config.yaml
n_layer: 12
d_model: 128
n_head: 4
n_kv_head: 4
head_dim: 32
d_mlp: 320
vocab_size: 2048
activation: "swiglu"
norm: "rmsnorm"
norm_place: "pre"
norm_eps: 1e-05
positions: "rope"
rope_base: 1720.0
rope_fraction: 0.5
qk_norm: false
attn_scale: 0.177
bias: "qkv"
tie_embeddings: false
parallel_block: false
init: "normal"
init_std_qkv: 0.0442
init_std_o: 0.00901
init_std_up: 0.0442
init_std_down: 0.00901
optimizer: "muon_variant"
lr: 0.00771
beta1: 0.93
weight_decay: 0.022
lr_head: 0.00836
grad_clip: 1.0
warmup_steps: 200
schedule: "wsd"
decay_fraction: 0.589
decay_shape: "sqrt"
final_lr_fraction: 0.0
batch_tokens: 32768
seq_len: 2048
doc_mask: false
train_tokens: 156200000
steps: 4767
dataset: "wikipedia_en"
Each number is 500 + 25 x the weight over the matrix's rms, rounded and kept within 0 to 999. Layers, rows and columns count from 0. Numbers have three digits each.

# layer 7 MLP down (transposed), 320x128, rms 0.0941, rows 273-319, columns 64-95
525449498479503548500497481539461502543454467528497520465481506480509520521510519493498527485497
527512478494492523534493476461546519525511480486560518536526524486477514430526473495525518525546
488490476483497515525497484455470466498523498464484506433504537507486495518488506534478507478526
501510527434461482500492494485481504487504467519501512519516502561460544465504476444519511494514
465528469485529473540504483475496537472508487518461487434507496419519520531502502498441481505492
521499457519543495503447510496497499499535522483519476472500480510477495506486476514505525505503
498530488479515499476562524529524498518492516525516486485465503492495484476508503503515515492479
488518541461505477493535510468478505531487511465518542554469513468457516474554480506483530498469
552482504520479504505499478506475480489452487541539541538490476515467489469494498495487531498509
488526490533482546536514510524502524468496523518495475447512486527507513513501545489498467463540
441504525526523483500500500514463501514509537469488435499413462483556540527478498478543487448489
468506494451508511463500477502526517466492474502536455483483459477524478519471524474491480536519
501461494523486463495493535486513477496472473495512465495476489472512539503525488528532513513498
487507486478466459524571503522474521412533444484494554520474456496466530529510497503484474535470
520503505492479482522507498495519525519501486526521522521500482524511504485501491455503551529459
464489472517522465440492512448473498526534470507494493516529492473481489517502480477484513493465
534479485507501480524535530510520511520494530521472531470522485504531505479521520493450472504488
471485529491478455514513514504495532522485500500544503502504560531499486503445499539493510500506
504502503484471514518518464512469492566511482512509521489455479501518513502489473478452495484531
487512485487500506479503489508526444511478526509482479514500503505467487497512495485488493502508
513501514509474488481494469547502511520480507518537514457476540477525510508469493506479525530496
494547444533488510454483475496531481493502491510511458517531511509541507481492502456504492551470
507489488501489494509503532462502475457497537485473443504512502491514483501479473509499503501510
554525498483500557468517479494483486548517529532523508494494495523494503505491476507493472515515
519514499507502493489476461499551466511509470494472486509469493476508492482507493493473497513495
449536502543510504459516480519465526511462499495475483478534486464531520513546496484505517500507
494498511491498540469531457496523493500552494500454485514471495504474502535499485495493544528475
518481531520457499491515507521488506485475499441492465492461526507484477530526477504531540495498
480506470495507466524492450509431508500480508518477501508454503530455480480464535491540490486499
502476519498506473483504517513518522503478467505522493493497462511484491513501517522517469482520
484505546485488432458494486533500529478489484540503508508519519527453514469484509516499503535522
487519502522511478476502485460505530561531479491515524483509492465499527504468471489501530469496
507569510504506457511526497465556489503496511468480525487515500498502520512491478495529521508511
487516482456552504450492465519558520495478534536517491526526491497493499492517490545505460529473
486503498460512443446473522503493514507503537486462512488509520576476488493504509486485501495538
483490531484506491475522491521516505520508504504540488531501524492566489495507539534557472517481
512516489525482468491457522490478498495515540536482536482513539548493480497492467566490472507483
475550487480460523509544482520508476523497541533472481473472474459497479492543490526510513500532
510495495470518512489516464486490472518495475473502484496494491490486472524447541471501438487483
463529493510541462491482510509501490462525520542493524495464511491479502477529492517507485481512
522494513492458506507507581491520505455479530521485474508529466476504495490486518507541490483485
527490441485449532484488507542486518537517512536493461517519504528551516531545501532572459486522
497548543460475501475509511509469495520516518434505465502503478479473516457494494489516472497477
443496497501554506533515531502477536504494475504472503495503498474500532507512478508486468522515
536480479507463484455476483477512481500509496505471500482477498480495528545463489485506535504524
504445516538483521460499494524528497493511481505478496550499467453461465497493473521510488533475
480492460513503474451495537514490472509431518531463470533480551508485473491528512480534479479510
# layer 7 MLP gate, 320x128, rms 0.165, rows 274-319, columns 64-95
500489494490494471527508440475541489499505543476465501517520464475514485510477500546483505475528
498476511540513525534458474474529473498489494491555519529488475488517461494478505472460524500465
548518486471531481499470511507532525496467583514475468470485534498503508439476479542493471551454
490448463482499505507489495512524480543532535513539496513451489509498461520525486514458488500525
483453501496458486472503515517508534498490486476477502486464490563490488510505525492540483519496
487517454484520505502483503517518513531455478469475494482500482520469493479476512507474519471467
530529517507505532442485544493504486494500502451433508514481458487494461494530489500467489499503
474564493498484535471502498540454474477456480505488506521498494533492484495507532503429483537502
529457494504527520454497491509475482512518517484513462533463518476527492460476581493470479459518
474534497517492545486466452505476484485472555505473477459537493485512504530496458503456489498535
495510498470469498531477480482521511470479499493492517457491501461520510476473504492521483556512
512477509501495463491513517514511518469504461522517487511495522451522439516530505516476470502502
522486499485524521509493482458499503524547524448495452511540484498563509500507501465497539450524
498506558498534503517516495505530529498518512560477503490502500521477510491466520515458494521472
498471504507508453472492519477513492517436539473481507555497487468490480490468578484497569478504
520470488499508517497492526477489504545493525513475512503453509530496504476536503478484516507510
465471500492494494537520477513507487572489466472480503506521540520480522479460514494466485465500
491496488488530536509494480525517523521498504496521501547508483528540497516517491506486520496500
527465524513472480499486535502519529483508529467478547477507521511461501513482494460477516524483
549472535549508498486520489522545528530525540522533481518465521481514485476499502501511512491469
540495549480562496475484502499485489503461532479473483513507537500498522517501570499557508539505
522499525475524483502487518416490503517501514521486501494521508515531506507498539505509515519484
469462534504505539475522506470492542520501482529492494487518487536519515494532485525494506495515
487480486506522497500523513563526459494520469468534458543479483550483509524528483529489483539525
507465503512513515463507506453526499487475503504495487475482502478514533492525488430535512514545
473483489488532509472484544498552496490484522545505462524477489452530483518462535440526544486509
520484501499493502512510530508512517503476467487523502543494506527493521503509528495549494475501
489503539525521495467466476521480495481511526484499524509470509482473519511534477483490501480545
537569499477504474519481469547483506537499476501523510491491514482534536498463517540523474514479
510499494492490548485477479493526444487517517502484485470520484455521499519492518487525495497522
490473508513472480497505520509475500478490491511530526504493486484541477524478510481463513491531
503526460462555509502475537509507500461519498472513509493490510517472455494463446533482509471478
494499481516477498516489459485488534466500484507468471485476533504503499466529512400513516485520
485497486468495473457458501469511470493513531453510508501533494520500485484520512490466459436538
483500505473509450539463514483508513468507473521491486503453528535500522511517480502540502534530
490470510494487517476503478509536517483469492544518496548560506492498516529478544531491469523485
460509484463522487476513503475494498476501543514495470508512491496479469503514506485525525471465
526513512489487516527506519491510465449485506486558509545498485505499490485518559508482503542503
525440493501536474501491494471500477413509470427527549506509531493546528513480523487488497538490
485460528497515472470509534504518491547550485527485482518493521526473496527493477470450528423510
519514457480506506524536481468515518566520491502520522503487491460543488507511524482525490493507
485505456490478485496501546483477498462526462526459513492490505469483462525466531484494495474490
507472479480546459484545459496498576503494526505490478504494493468527486537488442524529508460519
479517514506494506530456498491475493539494520505472467483489494514490509497515470508511478514477
529519520442515484498487453499466482528465523529549525499511503509475478528523570523503489520480
521536504498490495487490462478480497476503445474481503473492512568506501494496458500473514527491
# layer 7 MLP up, 320x128, rms 0.156, rows 274-319, columns 64-95
479525485518408501447516532518460526507479526523502552540502465477533502484524496516487469511466
505467470503468498502493485526490477464498471486511508533492507484458518480518528563476500487539
515510486526515487547509471514448457494506502519503488475513481455475530500500442521483511454519
435518522487473518487480482469487522522513486542491466467523413481434533496546528470481460497479
454482511488492483483500510511495492522553472525458449491521493495492472479501505497504547501532
452524463480513475489489509441532527473473485473497479480522493489534465510457507537492474512498
508513489464486489500481451484497498481518507489531499465481542456506502498501467528504475511492
532486461515538467505477520519557516471456519477477511492503485473482493486504506499482493487481
490516444495510510504511517529467508515497499482533474459493477490507510500528500503522512498479
486503511539501560473482502515518535434517511502517459508512518546475537494440454471532501508511
492487485473492521494496510540478499505523470492493473449532491541517533482487494487486470509470
534504501496481499474493521470506490529530524502498489508492483538464518495488499507504465527541
440481513446466523488499487538523493478482507478497567467475477496484531501513469494500503473508
488506520533521503486487517505540474493484486508504442506510504441525469497494502520479480515531
492524436495505435547453508500520503505513515511513504508508498503469451499460507507498498503490
507525512549470536482513516515526530481446476498481458520479489503482510473500503473468498488474
505516493488514508490512521486499530503513476481491483496516494499476486495517461505521523460499
446489507499545497548545494516485498489457501505495541535483492540520455527453515457513469534530
537497456469513472517527577461512507478522497519501479462498491511483476524522515498470478526471
527506481545485516504513540458496572493476520509493464505444493475501469509454489507502503507454
493529483511486524489498500509512508441527527520507540522480476468550467507529510461457524472431
490504520511497504504518541528513487517512500494482482486506509503500508468473452496516477479518
498521491528473466489490494528540502514529500449472516558464496502474469527501523491510514468506
510537491492476506566530480540493462482509523493527457469527524470486455443483486550518521446457
511468506525541518483511518514497514496515495531523466488536509535494538540443508498493457499519
528488501511482484495475490487516505512518522493498482542513489485456464486431492484484489481509
483519530511517500573460537520524517494499493488499484535499444475491494567467501533535541485490
534497549522468492533542538500471549519474565488497521477520521509505515471542504487476491479522
520489508498482472528506514490463472520511498477485534507531533529491487509461474521493494466482
444510521510508488525547490517495524559473487515528456492481504482503502508434518494521506509528
486513528446513498526511523514484461476508536529518486507501480473495513462549479518495504466481
494509508507530495518493516455521499510488505504478480513480517491494497471507524477481479474481
513485480492481474523512530510513501474435509462503454481480462502529476469477502468474458523503
527545514494496515497497487493471518482468528403516489487490465516515467472484528486465518501530
511468530518465537509480492522482497476485508515498504495507478513492487480488503504490488477489
525487474525501484441541531496504518514456468494535486561522509495487481544458481494532520528483
531465520514536483512456484470475522479485525534545477494502468508488489503516496517513523524503
498526496486530510533503520537476503503473492470456488527505535500525475498536543493508519472518
532505514484515475489499477448505479485501455485492494475507458516492485476526517517490522547513
524491501525475509495518475505508487477503520513504486502547511513520511484533500515484510517501
483506482434514529529495484522495511496495484474539507524522529496538462506515496529485480503525
497498511491531434492500473485512481495458498520474536485519525501537517448464480494421508555514
527489540496466486504520487512487492499484474579470516499504468460473501472508507477503470491498
475520504445527478530534519504496516476501516521482478497502487484483520523486487513525517541533
529493513495478512526499507532471511516501531496479499486471509563440519489492490514506510514509
489449496484511526496501531517490532509525499567466514444537498502522484516513534528484513543517